{"vocab_size": 2048, "norm": "rmsnorm", "norm_eps": 1e-06, "positions": "rope", "attn_scale": 0.0884, "parallel_block": false, "init_std_o": 0.00707, "beta1": 0.9, "warmup_steps": 229, "decay_shape": "sqrt", "final_lr_fraction": 0.0, "doc_mask": true, "steps": 5046}
Each number is 128 + 32 x the weight over its row's rms, rounded and kept within 0 to 255. Layers, rows and columns count from 0. Numbers have three digits each. The size before them is the row's rms in percent of the matrix's.

# down: layer 10 MLP down (transposed), 896x256, rms 0.0417, rows 753-852, columns 64-127
# up: layer 10 MLP up, 896x256, rms 0.0598, rows 754-853, columns 64-127
down753 088:129146102106169178114128175115167111091104184123130127145112088153142144158056053075168155151089103112182136134143124066105080139150119178079176124137146138091116141127164144040163120122084058
up754 097:173109118124094122091148165172167105133108116101098129085071154089102084160091121080156189118118124168126094135123118142096207067062120149137125136142139071147144077113165161136088137148136117
down754 101:136132102129106164115162152108104146140125176162125095122078045101129122142126115136139122105162136102113137137114165164150157193138083130093206147168086186176143151098130113115081112161099157
up755 092:129126118127154130063153150096126097117199041147111088151108106102118172209133136155112110090162169168167155124122180102104115123086099074146142151102143164187077119178125169108118173167139135
down755 090:153160157097137156088085169120153135099114061150112128130196158110132115090106171151087105167146113145151144120114119182131125138139124121186092125194135145105124131134067171147111112140065156
up756 096:108137130151120079078185134165096143126104126099119147148092131127146126148079162150165167158117157086107086150116107200078132104134166099123153112081183120130148041134088192165155119164061115
down756 102:147091078124192145109133127150175152133156131098099168166144146118154121118108037129161097152123204095123144155107120191094183130111172124132101099070079146143132146152103188074190147163144141
up757 099:149123155117114156181125140098103080115145097160100097161144114137161153148169112100142162155177164221098120142046158105061092096051118149158135159125126133154106101102107127149091122107143133
down757 097:122125113135078148164113114094157085125139069158141150137118134101064149200116102105144189136123094136113083121095171175137139118121154158164074146120182100134197102121091136069142120106132119
up758 101:114143082047112152169134139147164137149096144133114084135104150118153142104144150185073112124119097132174101110107072145123128071089118137202137232151115110096066084146142160184132105128150179
down758 097:112079116147153155107179062144149149114155113173097180201154121137223108079142139127128108119132116139114109118154111133130086149119118178075163104121100051081105128108153151107157106103137115
up759 096:114108182133147155132202159134144135073144101108169110074121147136108095132073097170138140194078085098133161162147120186129152091172165143102153143071119093097146155097129092145117080148146116
down759 094:144138130092089091125120116176088135085204149183153167138141173084091127126088152162128143100079104143176168102136113136137182073105110164136168120104109123173142164155146100179093141087106148
up760 103:116081199112108145129139133133083167166120167151165107141153191125089155166149091121093186126075153147146071124111185177145163156155151101159136108160129135134069131106192099160102107198126092
down760 109:115173126141134134082205080078148093139174106139018124148212129114117142166118130096120139119111122132153137114105131098190095137112156124137126107131151140102070129145112133109135121156130103
up761 104:102177105143148077080166098146116112148082146078098132104138092119107116145087095148093167138138128110188067187164131067146119140162144146105127126134173096157186074128127103090064151144089128
down761 105:065150103078135102124164172194158169133089173115165120189133107106149036102118099131081127130093070140108141093134126136125065143183156106138085158208192132115117057149124138128161124108103136
up762 103:114128106106113118058158122118087160171151163162152157173101113153137100132068156159117117145138084129139143150160063130108094111091173098098142066161189121119128103086141131100150137135008108
down762 093:117139103117141119079143159095143142136135141138115182136149145088113107162104163140116156183172076163139097128144097081126100119104152132110182110109101102111139121106084149130121111118140138
up763 092:149134214085189141146103134085195118124108142158197086168086136123145133193133136143146102145127201195116099109069165144109159080094147132114140138120131077097136114121182150066044054159092099
down763 092:126183146134062158105133078125170132150136119101149093152108161156136118100096168146148086117096139171114133215177148119156084164144170148112188141155113138136152151093124124073070128139094073
up764 104:112118168094149153110136157143150147142105072114186076111138184067096129136124106097143194177149103129139155147091121184146118139096179150133124094131109107137132159134188112170168114152154077
down764 105:116146178111089098146117093114134127124163092071086177101074076069106139080147141157138146105130098170101153177159113124158130144109179163182126127129119133120102077122100064111096063119142095
up765 097:129103160160106099101175116126125125127181206138115101150099130103084169088133105157135123149107079105107149116087076131094220177114106139108068128080111147092108148095095122143091135157103087
down765 094:129167131181081142180152161101092133139136137144106106172056136096132173078147118138145095161179108136133124162121137134080125131166155177068137150118039151096089116121116105118046114143153085
up766 100:184161147122141144193120129210085135183142075123136134171104126087084197178170078134080124124095160149126162112095097117087133071129133151204162166147121024094068160097139156139113164142137134
down766 104:152154083156146132066101121159150128160093089136112195182128114130125183118087139179131103075145069151171150134175122093151120116098096091103156141064159168134121127136133127134123134167104136
up767 095:177093169074137191058110132196116075116170126091127099093147161156142079097150103114152127120122120142119133105142146193135148160152091102153155120128132120086131123108112127097109111159074108
down767 097:106141086098081148119152110110130158121040082158115125143134131097156138117122147090110180149133139129097103143123154142135156119116112173121170079155115095139169165082125115150149096186138165
up768 098:082106146120144133133108136146129114075140126120160130087090109132099064143168135154130130124181133148172096172116190108128182056207134113155094162168178125071113147108132101084101124091111169
down768 097:131134092107159125158126112112110154145109175164103125132155215164084142135084179083120107131129118096143120084124111119135157142154135128103137196121145064140091094132055127135148139101163069
up769 102:166127158076174151077114133155131062156134178124121151210136101097180136153117142141063096142127123173129135115114137160131140112113122108109134115141126144102110091174142147112127150155139099
down769 104:135158130127103091077164152126144085066138116154141129112155061225133163098121177077100108120124139087159120121147125156126126121152196113088174117108129173121113130134139094121126160137218068
up770 105:138086125068126118144132135120141193148172076162135119168104175137151148129137075159111132091118074120150123136105055146134108100162155171189080156140179114070150176128205147088160155115132106
down770 107:140067110158165110025081141062157107145092091091099165133142088092153114151082150163090104112110091145134109096152096090092125079110136086087116079180098136095157168176141107087101233148165168
up771 094:112134099149148143103172115184138101167085199190116183140129195090106133112113211097107184142076113180126164187107126136081192148158130134108122127114185122117128144164119109139078114145133125
down771 096:118176141189173049071103157149107135096134142109099169107129095046125104101138100101153140136102117163142157121126091125133153146147138077156126156094158169156123141096102183185137110107124142
up772 101:130100164098199168099096187144116132085127056157092074126095165147102091118150143152081154159097128151091142070158150175152137145093163132179102155125093132126156167139118137117100131158072094
down772 103:129117119205122136139051097144118098069165096069083133170158155154173182170098140090129063123133135145092126070104151170186122087115167136148147091065132141112155128086114151162109167100109140
up773 104:095063129067149166063090147111114156128123101102141091161083147141147043097108119161121143156150197069084131098109190118129141134041089143141126155134161116118091093124118090113141090126123174
down773 105:142131157093084097094168121139143127112132083180151081138049096158190173153077161174113123122138127129126171135115102170137142139114097085125145126124150130162133092118174095086121080185113141
up774 106:085173062140100118061113126104105146181151110133113107199157171136160118153081106169105153147126073074173126102179116156077111111152060107149097187096199105159121110106113130119121145147200144
down774 109:128127102137080073138112109092162095107139136107077126127171151110128153165128108118123188108156074123141128167092052125123121151111081119124140145156155163112125156130092141095139152152144130
up775 110:135076107076151176124085170075080090124130078171115091182076141086136134151139081142083093097117148164163168129113098180095184134112107182174146096164224116099123103133130120127141091176094169
down775 112:163136136101105158094102170086080122113100114113085219081068100075114125125118095120094116122082100151135121169117096093137124142179107109093149149114128140121115130187137147160081074104187143
up776 096:077123114143162106088172188099126091149138131102155158135090110117106120099086162131179189158122158161122171091092127135164167158106107091131165096093163122132117121129169095171099080175146088
down776 094:074090159151119173092142118177139139136097088111171114086143088151116122138099110126099106135127183155159156093120096170107143120148110138129125115184116131146150129161189170174098103136111151
up777 097:127187062164079113174128086165153189120103061107173062176098122104178044157161135086109151124081121152180135150114180148119127147115107182160118181098115143119094195126145086103143182150126114
down777 102:125203112151068119151141084131123130100130161139141085152089172135101102138120135075136148095149127142109181116128122094138114147061125146131068087047146092136163155153171102125157073099165112
up778 107:169130139143146199082116140117134149128149145146109136122115159095132067135137128184110162103138121156114095061122135087110138138114150090161141137130132150120178105130162106166160086166118152
down778 107:129134074143167154158050095150108131161122174145026137117112116156200134107124078143132149121125122176139108081180137121107085184093121132122123146171130129153094100131138132168116080135179167
up779 095:147180146166128140143086178123097143134183135097119122168122141133199101153089132112135094224109135100139141107216106064117114129089132129157117108133104182131097131099119078124147118115094107
down779 098:131129106125211076166162102161138163139125151138111112162095159098126129165146067165125178158140146140179119133112095156132139117118155167083169151158073131119117126162084141162109152109128152
up780 109:114118214136158124073106170138113126126180147150148132067055127116100118094086128115147100121113162105165137176160158115053167115126135153169082174126121092120145049147118078073182147177149071
down780 105:130121113106167142135113122125139180104152112141155115150176138114167161131101134153142146131120162137105161149103148075099137076100133138161109162113115122166136146204146121182141099125148099
up781 099:153124103190105140138165203113021075120122138107158159168124139130188125125117115198090116150137085147104111130114156120147132111149130176189117100046098125158112121046140196126103170138171164
down781 090:157132064112154155114115123144119083096125102180182150105106117119176151124113100130124163108186078167127121119089121167158103052124133141087113122055058098159087127170135131146138131068168122
up782 101:124189118093124100098119210083088165124091091168118071166126143058101120189116102128107156148089188122098185089114123145076115138135117130081165119098093127137118130140102162126116196153107126
down782 100:091113133153119058152118152148185158149093147150088126065140114074185171147112124164085111127133101181162099140159160176097126183136186144057139132158166120112133182149129175131139099153119119
up783 107:127107150103113131153174157138110175108133081085090154133110113118168081113089193135104079180122147111139153076068105097118141108165110187174154119115152071121130146122059144150121148105100105
down783 109:118130138160157103099189139108170093098128110091147118104189179136170094141104155161131170132182116091082114159079131034105088104147123129097065177083132116137098116145129114113154150116153135
up784 093:125134178120171134114107211144145123184206095137097121100151100141178026130194088181125139085122129109167133099185123162097174137140134117132143142141071073129141109130094098152114117100118144
down784 094:137149075126120137114070103177103090152126126121150084153172108176212107133141183148124141112115104087095107068169128127115178123104137131134137124138116103144134112124164099158141146128162088
up785 093:129116059118074125139128182168163083128118116138105155109102148152138147185147195143150103184101109138099143164122164144114175154130132069131107131153172114159136072160163138129145102133148059
down785 098:099114126171172121186132111090194134107102083132124122125171147154131084116137091119068108204109122121100091118150123207103130126150137111116173128142128071142194118117088142132132162188124152
up786 096:137139108072121076081113180141180117101096124103184127144124114096177089089112140214087107135187106149152085125107093124090187077117134137129103114183130124163119086126155138125074076092092119
down786 097:124121148111117128102226161177106105152107072127146102087108118093111104092120132180195137152141076138122139080136070132146106149167063093131174127114124208111146087130115164144121127158108111
up787 096:161164156133125190134117119097141103102112123143135111108112105111155107065098180100131119117181113131115145123135107128121136158166141170108177107143096109139154205093158154092068088128123123
down787 094:140187117121096145145144132117122085195132148183128114151166158094097103125127142137135157118111037169114122116077122162162095158181048174099114204179063109123110167202142148183150123236160102
up788 104:123113144121123087211121114117151149130118117081123118198039110133138119192147140110075124114114123146181164137108140099086134111112121172147109181148110147122107167139142131104181129166112142
down788 105:121135125157150071120121149109169132160177146150081115141153099146130117077197149167121074142118086097174144105190149081093137136080179097111087058100135096152125077158093080186112208068121155
up789 102:121151180122093115201140104085088194154093091128133124188086116180179128144150083158121151120049114131138128158152134096171143097129086121081142114066136183139129119150196125113160137123135140
down789 099:177127059148137116122069123067108173163133117110094188051115092119129134122205110125177098154077112168165099166146148131114166136132161093171100127125108111137121130159112170169138079088104152
up790 106:114115104145208146092171117096123141083185131138114119119147130091118094113063109105100164146096141096078158109130072214156074171115101079136126144110120141120132125126112134153134100137074166
down790 105:193097140139193088113131129083165150126119178148143126178099137106166191092170098127117098156163151145108143102106145200104103130111153103145165170150096099188160138155138123086140115086076183
up791 101:093145167188079150110097153128117110152131139082117118108157114133117119186074140148139149093155134125123105142146075106145166113096121184137134158185128137106096138143147173079146120128062111
down791 102:117111122160150098102135144140088126144183080110061094164165193142159063114152131214198114125085130120125115134082121092114165130126124164121129132114122165138068089155090071115144124090120153
up792 096:114099142119150188141089109154178086186145143126112064157103147121017127205142185186072183130086091115131116088155108114085153160105135187145136202148124077124140150124100126100154159173154142
down792 092:108188099180129111138083069162076116138093160078181150185124150137167150126135127125112087107153095129160105180127104148116121097158074107147156165172140198114149119131102107105155103148181159
up793 082:127148143109101180140153127167138170157115092128093114139079163105119123119120109115111133138075140118093113098145166156160117125147159088183151126106149131116090161170150131099130087175076135
down793 087:148172139156148109125181173150120141107160092111142108168158142069162124134139111202096156155127111123109151157038142143129113126104147110061094080113173110059122158138144192135097139127150130
up794 098:110120143083168080167088131135091124194041099069190091156051145127116130112152088143145106105171074158113085077147122158125176123138102160141160088142218085125160109127078116118207124109095077
down794 097:061156152121121116136160153080132112224086147092110154159144191127049125145099140146107118133083108100182111126127083080145151184153130106106126116105080098142118146104113119105112151120116126
up795 096:107106104128119095106185145133144217123120076133155035095141099103124124103092147096111142117077140100125128128131112146141128164070123239150137165119132097148124173135122125088104123150100098
down795 099:122159109112084141102123053131125150108140123131171116094104099116131142131104109116155108097074163179108144136089108151133134160147122149101103068131136102106122172117124125104104101118105125
up796 098:113155150111133127144120144167127081079079160050134135188145136171098110113100069141109162092093089151077178123149137141141102150084131112113106085132146098096098111088112098168094113152129120
down796 101:120089152125153135113147152150148139136115138170169120114106115166080166140145120213077088103146080116154130180152109108122185153143171081124119063111118188123147121097114087070089171113127130
up797 100:100106114119156180197087111141153122166133062136114133120079117135211123103148157104129120140184134158158141082101134120116103092103142147164102071133126112109100161089088131160123089137174136
down797 102:114067089215118156141115101136091123129112081085098109135158063166095164149148100111153153090113094161115089142132115080113158095189120125130087174128100203077177130131142138129139160105086131
up798 100:125170129156181103112208200139101077167111131163158104163138134118120099151082173143095117173157137120124142164126127145104157162138104160118141105166161125165154126118123154116180102156161178
down798 100:155155090141110073161124159135117108151136065132161165155131115115134160136160163078142133116116086049130144153100183107154159125115120158132170127116112103136122107129135183182090153064099143
up799 100:147110141104111155092130185117164077188138114112138081096148114099140131140129136152174119091112124094109161079153142132101127091119126143147098097138189132156157149087099121099137083156064095
down799 098:122096172152102118195166135141117089112112149095080155115115049108130119138085112080139155102133181123158108132128107141184123130113201132152109164153109144137139098123064176163114098160111139
up800 100:071086079114115161083109200100106077121146158109131115087098115080088118104165166092150112101170128174103144130175164093148145144123088112141143161111099114131103168089090157108168173149129171
down800 093:088141132146099079144113045135152165101108148156146133217120134109091142127156135153113174150090150132170141115108086100092130120101164098101084138110159161130163099137083174147115129189146138
up801 105:097177148139170178177129180090092064158126130059118154162080112089104131109113102110103181123126106127154135076195166136171153118110083114155059132187108103173060151106095098116118128152120151
down801 107:133105148095156131059121099142102071117088052163125083200181100151191119113129098096171081148101144110084115112124171135107105111139131131149095122141091195112151116194105137115131171133157056
up802 103:154070149123120073111158157087102131154096103094126129159139122103105136110195119106141155171129160122090193128115090134064182047138148127129162111142121152130100118141120170084161165102095087
down802 101:133105135084101141110102111161125095100159132097062136155183077100136142127172132128093074040169069097105149109086106075132150140080099107106103135086118103139145087182113106216101122139109126
up803 095:077165121153152164088093191129156093082110134134177124112096117083137099166146132065107124109096159120152126142121090139075133135106109118168121119179139125156094134109117163103165089161131094
down803 100:126135060108129110169099141090103163116162092124137132116173105112113143163135105169068162141118086143097106125105143124120065130155108092133158091149129090108135137176115134135117115050157168
up804 095:156099154144165116146149170167111110161109105157110113147140156057054069083112140150194157105132093173110094143173114111096141188139121057145146108138094118197186128114187154114191138123145130
down804 102:146109117110090105169124167102146047132166178215148118077100122083120155143093099105149109105170123143128145180162150122141148112147187094069063115091040133154150133169163124124152120124110141
up805 091:204107162134075154120129126135126105134178149086072143101076085171141076112090145108094126133104160136115116152164112144093141091138200155167118177161120136172104106121215176110141064140100189
down805 093:098127095102115154107120171080146159114079119100039067112104156080122122111096108163156129151122084111097195086092216157143111091122130148091107154155127084197149139125127132191124144135112126
up806 090:133156174162150157125110176130135165107108235165150082118073147140082141113159091122083068074131094158126138170161063192071092099165132122135109116096117117225115160091147137075162163156120108
down806 096:183134126132047157149112139069065091138125106096156136166136160136087138134101093093132116164126174121052112139159133112128110150157100087090130194197072129107119202102079116098112120185145128
up807 096:122079110118111128208168172141158134149161133144171057159120159087105077134098125146102147087100165130183134128108118112128110042183117148101103096148131097122154067118116139093110097100132089
down807 097:087110140184118129144093134123240122131111128155190187152172151081175088175093175111159099147087058095144132098136172130072176135116089130170151163090114165105103119150108105117096135087123165
up808 101:170121081077144149151132149117145183182107165142122157153158128083053127191140099110086181125115146195135124074186104119118173141095134193144066149198114108126107149113146143104077080108164082
down808 103:147152130123142165143104137083146114095118147117070106092148158123108136129130155207090107114131170106198196179159110110167077116195120087205115168135135151174147140149165123109094147182131096
up809 104:131097138113167095152134154121096139097180185069124073098092171107089144131154159078165132197192137152082109146135124174101120111178140093135135110111150078130102185073107159152135119161065095
down809 104:132157095141141104082152156214156120098161140156137110124120090088135060110116127104105116138153090180130123204065193045116124111170174126141159109054212162155120160132164133186066204170164130
up810 099:143112121112168208164101219175188159112128130072155100105096134101096122160162079092131163118158152164093136130101143175160180101119081156129123080132133086124152168082122167126109103151141210
down810 100:112152160166127106142137166167172132125141102071163105206123077081107134118128125065137150126117126124117116114134128142133127136122080077138127168119094118149137095138120169178140155121140134
up811 103:099049128127184173119073151144098078181097161098172100133107156097116086121143108148154083165143183087116111088080144156123145151173152162228157128118126136127077148109106119096146156128143122
down811 096:096101074071190158109150063126124126119110128155153159163132171114101152096095111128105170118094107114159187137099181132134160091155121155163079182143089110125112068175116121118111145166147143
up812 116:128102100132066173178148153141110139141138122127112077118086151157166166107170133152127103167128159113084084141147145127131189132112157175185072163167152158152095145157181143113124128092159137
down812 120:083069165146131139141083123145114132143150150169077150185143129143095165103150153121086114191174063125163096128147118136131100090173150156099111122100146071205150125106118103202174119174135139
up813 105:087175149134139189125119156101172123104192136129115079142152127143117104086136149110162092168063072106169126126108065175087131144153127122117100104100176076134142132077142133158170126127176154
down813 107:109085118145094126104140124164158109139137151118131120152124096131130091129175197161119145096100184121063159182161113140078057137151125073114122108160112135090134102114117134081124100134130117
up814 100:083134138123110094153180154096101164100111120100117081152166134157144084126167173140099127088142099138105104096192151125137111170109141150113097143166176150199117132124135131139192145117147132
down814 107:115191078083133114083162160077127068189179112139107102141105100126147108122143166098157157102146134108077142142165158130147126143127124171111139065149176120120160208180110133179121159122178127
up815 098:107110165137184144173105113095075112094171139125123097198150123144194142105130132158137121103149085171132122119119147154115088058166137111092145149097159130160082138113161136139111065131098099
down815 099:090115111142184136121149041123136113163173156147077110146093141157181222109145140105157187129125128085126150101145106098159087157128099123095088171102115147127130129085088162142090100189163141
up816 103:129103146096187091120152152122094101075129138148167136107150108124113099144129101056074181140116117080132114124148104115072147152138157160131075163128188108138121186114153088180187081126081081
down816 101:144112071099131131118128068121086084073128151088065192125121184058118168129135098097132162179095091102131081108116159091136126175155156146110137154166135142144120140153144138146129067145066132
up817 114:080081168094108156166065198181076053116111156100157145184127124141153126100107120137096152121103119101149083126097120116160154137099084210160026148170201153105167123063100124116183150119143139
down817 115:144089092208106100165065204093095087146138172119161034138073126161150139162098148187119158121098133080159110171114137071124067098195189223144053122097128117097132132132101088149107138103128120
up818 100:112165112128149073096126192153137114103133100106140083199122165102146105124084121122095134171169152141151103103181119101117146114088071178181131118061151170120143113137117131163122126146135135
down818 101:157100204126139164135162129105200139076140083188164176127123130118116107108113109152112156197102135107131125135137119096100098097173140176122159126132124111154092117117162118131216139147156157
up819 095:107087134162099154096182142126154132153095194156146157081140131141197113112154095099131152106117108094160142089092130095113108174097099096186102178117155141109119129126119142200122128124089146
down819 094:083098106172174105096162111089095174134104116134211142138164139109156112137103105115152113114093120117068146125113156131105147129089122142123154141143155104145134142105125151165127152144151106
up820 093:148058153056083160096154187117165090120091158121096138130095103115107091146118134145147126119104127109104129139119165130148139178092103082172139147132143119193057141060109176093160140122084135
down820 096:123150193064120083095101170188116148113147121163161145150161116113085098139105108121115082138137078112156178152121107165173108182126143107113129137114149074181132164167130075146085154112173157
up821 100:138130193072114071069145176125094103140090124099149125127049140133125114187089095080150138151105181145171090080099155150120154164146188176136133143107102141130152121164128168119127091184145134
down821 101:142179172143091110086153108158130145093134126134121088158068117195145148145119144124106123113108103136182047145171106091073113113161128109083120114111104141087067121201120136131100111122148177
up822 093:091161101107176194095127141137123165108167106084130135151118130148152109126113128097090153080116096116148120140180111121089132145112151118087119099145114105121186169189091171154115161155110148
down822 098:073160160095162190080140159158110101115094123109169130160171091092139124114090115112125112147081192127117079121171105072104150136064131099121077149167066166124155121107084131123165187115159133
up823 117:164083167140114140114108100125077193113133131142149086083129186120143120109184161133132152105109121083145119134136108135137194120124097129117120092109176102141106115109127114105094148164134124
down823 116:118141112125118165116163140163138148138084094116177104151158158117110114149175148070096161129146150070095088070179177113123157063129085154118171132163194147194142141129153149138076125117143177
up824 105:128132117109117110168150207080151126150145168118138098150101156099138090144100117127169152101103106126113116159092099113106078146102157143109117143186151137078173154161190147139182091141167108
down824 101:114041126139167171058147122074136168154160122141128145137188107091098187168106164085177179209175091146163126127160187176217159131124135152107178125130137130159122103129130167149104210107157157
up825 103:087085184120155102145122088144124141155105084112100177054080103091189033128162081097157134146107157145135103198154175091075128151051103131192120147108124111127104147129143146164126143163122112
down825 102:136111109100139170173155085094070146107168079099140133124146134126057119089089143180120101072162155198136090147120118151115097117069146112124146174166159199127170169091053051121150102132132130
up826 103:131180080129162118121178146126091064157130180111117133071098116143114117130141117065130156098148162128169106097160114100159095116142108177051144138121172155136151146146119085129085119102123128
down826 103:161134047107157130060125091159099141136076131110079165103075142143149135115177080183132129156165083103158104128077160176133147122152151122116132153155090110110123099152123151116129113103090110
up827 089:120128115122101186100139076110062107109148111153074100172153115122169091168098141157152133173156146082127149083063170116087117161176171096141082143096177159151114126163183181132125109117119138
down827 093:120110137128135096102126168112144110109133148165150070034134125164131176164125096122171155151108111110165128133172140167154110143105144148139089156110124156114135152163094134100131099187146177
up828 101:127128179139176125100120121129116112122138136107128110160104205142154142163143155118110117102112073099098100100112106087107130118166069220143079110118126219214078051124110111085117134162121076
down828 092:105107116164094126118129149111128157140151116182148131106149167127163116189111182111168155149110091055130124105110135109136117121148120146104178118119125094162128117167050132195098116120173052
up829 100:121176116082134156155080155120073109108109147104129139132096077095169119143146160136156182131086102167192074130162162099115100186162120135156101125155105085054160183087192132118073095157134138
down829 097:148178063123158144134173184118110072101096193159096099150161140140148110117098140148088135096119119113115177109109157109134085120114183118177127156141167153106102169118091101167103138139149159
up830 099:100117156143125159138166168174127113158064089105142105108125097122140084195068160138101162133173135145151095124143104148121216115119129156110118118148115084134144134111089135166176181137105137
down830 098:121097135130097160096146092136119086131135149110098163108154090128178104126117075177122194117068108152127156126149122094137034105142142101166156107122131175119115105137091083086153115131093140
up831 105:091112080109234156117148104152167133163178120159130123120081180114148112181084107080057135120110104167157139118163083169129090126109112130150110143093140169133085143153087114122128098124159123
down831 108:169150085196156155114118159087136130090150143132099105120150110173179128145129127142139142092138126108145176128147066135133146144128150143121136135163157155138155137140098154073157060056121166
up832 101:126119160085085105108146100096086156123118144136157136179111159078122201132102071213124141086152155107136184087120166141140129103122102149128098126138148131133143111099179105132144103153132052
down832 102:054130063099070193134113124112130174139115121183152177063124155075117123148108125104102151128140131117112142072100137132157101138150167156093117146134145148148132119150136093123113132184098129
up833 093:103120176131113146138146109093101078052087199184119148097132111194065188121102115137170073112133091134152105133150115204100085105173100110127071137194149171115086121116139104083113059109117133
down833 098:127119156127152148121154145159169136117091142165155087124143159096165069178157125115125128187080132151068129112127140147122088146120136104089130125102115111087115120178140181157127120213172176
up834 100:161164067166109129155139133216096146201096137102101133083131065081144095091070089137094149095114095150185078103130118103077163150126107155141120077134189079114127123173088149110219150157082106
down834 100:151120152103118106159180127146155137150115159170113125115105000095123150085109015116104157134122118132157087136154163158110114114109165135110131138064085111092104132157123095139138169132131181
up835 105:160125130107183114194101105150160111121119114120130116148138135144145106157108063065101144210094127186065155134132150108142136142089098159100101170162098124137161138125165168098165110121090111
down835 106:115113131138139109164172048159196193137099175124072151105110136088118138118105136162093112168110087134102124128072178167087181145121140086068167160144095078106135158158144106171126163118172106
up836 099:164164071117130187087149109160101155147104126081144167122104105110082159167086117137103162134183176107160142092100090152095141157156067177118099115170091129114121098092185140103135065169102130
down836 101:082069189156073098108163075117085109142143148140127125094132119124163096132131068171101157066177099123079108138117151107112045112133142178108158174109110129073111128101118155115143139102152094
up837 103:139139179145132198131147141159123090081137142140121091176085156125186131150111123185153179123104087117153103121156129210112140125103089143152072119127126089135206077197124084101148113127130114
down837 108:219031115147166166117130088110129114098142151111160118135122110168142126149101070148084079182054097071144115131172180101174110124159130117142127114013128110104128120182125106126116144174138142
up838 091:167139159149165214104124127151156079142112099073136087219159122141113156165119158146109130135090154161085173152083103175085135136133150127144112171156141121097161138118149126110107107120163187
down838 094:126187095112081129160081190152178133166112102158096155139138118164112147121153096136143098126118150115113154108106102124200118123132144111135163097112106140108105161160205108143131098073108185
up839 100:124179128105119188092165111108124138153165100126075101103167123096125091109097143116141194137104145142120109103114166152108146179134163108137104161106141107105073083086145165163118109139154126
down839 096:166112087078118142116115175097139162192151171090144097073143134086106147100122148123052142197185100114120133153162148140196154123177148135101129110140141108177114119097106106128112134114087173
up840 108:159115119072192115083138122125141188159118057083129093148088152119121131126122179112151111130148117139108130109104132156132138082145083110072166085158133127121126124184180139133106175152109094
down840 106:078165158114071116149089118155123147177169146170133165120144142096103106075170138143104155169165169122189164100147097116143126135136103149147105151089152134083158061123141174173119085153078143
up841 090:093064126138123154127136136104103143089112103150087129148106152085124122168158115134113132157156136136087099091131137116176157104123063155124100104131130095148080085128142147099172123199144112
down841 090:131132131112181126135133108130149136187148050132182142116111112125160146151123113089153128121147162131161101144108136177157104145136116124134059098134130116167156129117095114125101165136171090
up842 094:137116204091117172160118158116164094109082150140152136189132129156103147150152193150153116089084109088099102141103146187061181160155115149124094092157111119112159102129177044092133127159141114
down842 094:098145132099133109089206130128106162125120128094134095149138179102129102148162127156160156084085148133083113112129129066075173165118128103085140156080159129076091122140094116145069116134178121
up843 103:157085142115140142138138139142100152114112113087139142128173157132122096193085124120053118101143110134124160114088118151111098125092128159149101155098174089058149160118162132140171121139140140
down843 100:103157122055122167191062082188108144073118095124145109108096098103134149128121129211093101169159134227125138122152068091143150164153135103126109115118140129126197126126181081149186107154126145
up844 091:118128172190126201146108123095137114127177081093162106152099117082102059207104095114089137138192148143159160125145113149122140161106171095156153198113084123154100126090116158131167109110051129
down844 089:144119142154139147070111081078141135162163185154132134154131183126095135107139134119118145141126079092108079127129122105194176146114110129123146134129104157166116127116093157105128073192052083
up845 102:168138152138164088097053164176129108161082124086202163140085173108122165183163163139154113101119115122173154139064100127085162156132163160203111103128149188101113118087130141114154112185138112
down845 101:097139154103063075171147139044128119184134141079136134104156088154069088148117134133132033147184117183139150070139056125119126126121132152120137097155076110139122161139167097145136126082128115
up846 097:142126067106121113112158176189125145108124125151072102100114142097081144110091168078082235108126131128148123151156172170114168118090036089172099153128107108148149127143164169122141127112123139
down846 095:171113164161125114145073108133170175085113143142154163112144140092109174099088214102141154120122148167197154112135113179161167112186106121139108180133108142167152120129151151182094105170131127
up847 101:151123139169153100139163155129049073124137158165122126154116127109126145158188132100150151137146175087089090147110139119122159077111098127099159146110125113098103125103146118107126142199162144
down847 100:133147167130121098093133136130117079120107160138137130191085100100107105096144110127179119106106161069143133139161089145146141128095114081133136112157103141147090134123127128141094157230078121
up848 100:114116060103138143109137142084148117171076166160156127164166142107124115145088100152114121090078157141128097172119142161111112092179149169140128106133111121179134079106105161081172104109095150
down848 097:105146121145106129141125077139147152108063083085127125182159125029171157148146197110100147131120171090086134104066176143159127120125170111129093156081122117153187134165111152149187114073136137
up849 114:133073120163170107102138085113158111091081156156092137132066157110109099160152141116172112064143161152112200121086104114129154147169097180104058091135174097177156149124149086098110168190128112
down849 114:083145088129118101066128176097133108102139135146122092137087129122114161150131096125123096108140137155088090159154102104204148107110160090073078142126110109182078152126086107080131138094092141
up850 091:085135152092141146117125172103084154180119099078158159131084197072184115167070107155123155124074133148062076136151150116168180125103099147145121122107182138154149179123107095081180051196172147
down850 088:094116068117142125131142133151124094109150128111102149102096123147163086086136114111130140171109117142112106125169164142071098139120158140122095115103096103123143152146135044165094153103128141
up851 103:094075134071155097193120149203158161047086082055200153165061154079133111170136151092126106120110108094152133154118078183113175070102143098171148114105083128098125137103110102124173049162114149
down851 107:191039171128189102091133170097155184092143165142137118130134144109116124145157139137078127152120135140176166150149118091194071105136115086098123111125136174136084078148105117138082117139130136
up852 088:112110196073152144148063153150111064118137173121100141091116126162164120112058138141154150135079135151158060138115050135094112076073110094110136126107105114115147128094153117131188067102128089
down852 086:120126118157087096081113089134170114076120164090138158128154103077165118116117192124148071122162068153138167146134157120132069147130144106099061125079129058128122090123061152171102113135103099
up853 098:130134134112117145100137174184173111143127117076085117096122139063158166096144131175197151120121125112129136128101119141152093154141124136155140174136120093108127088117149185094193126157127162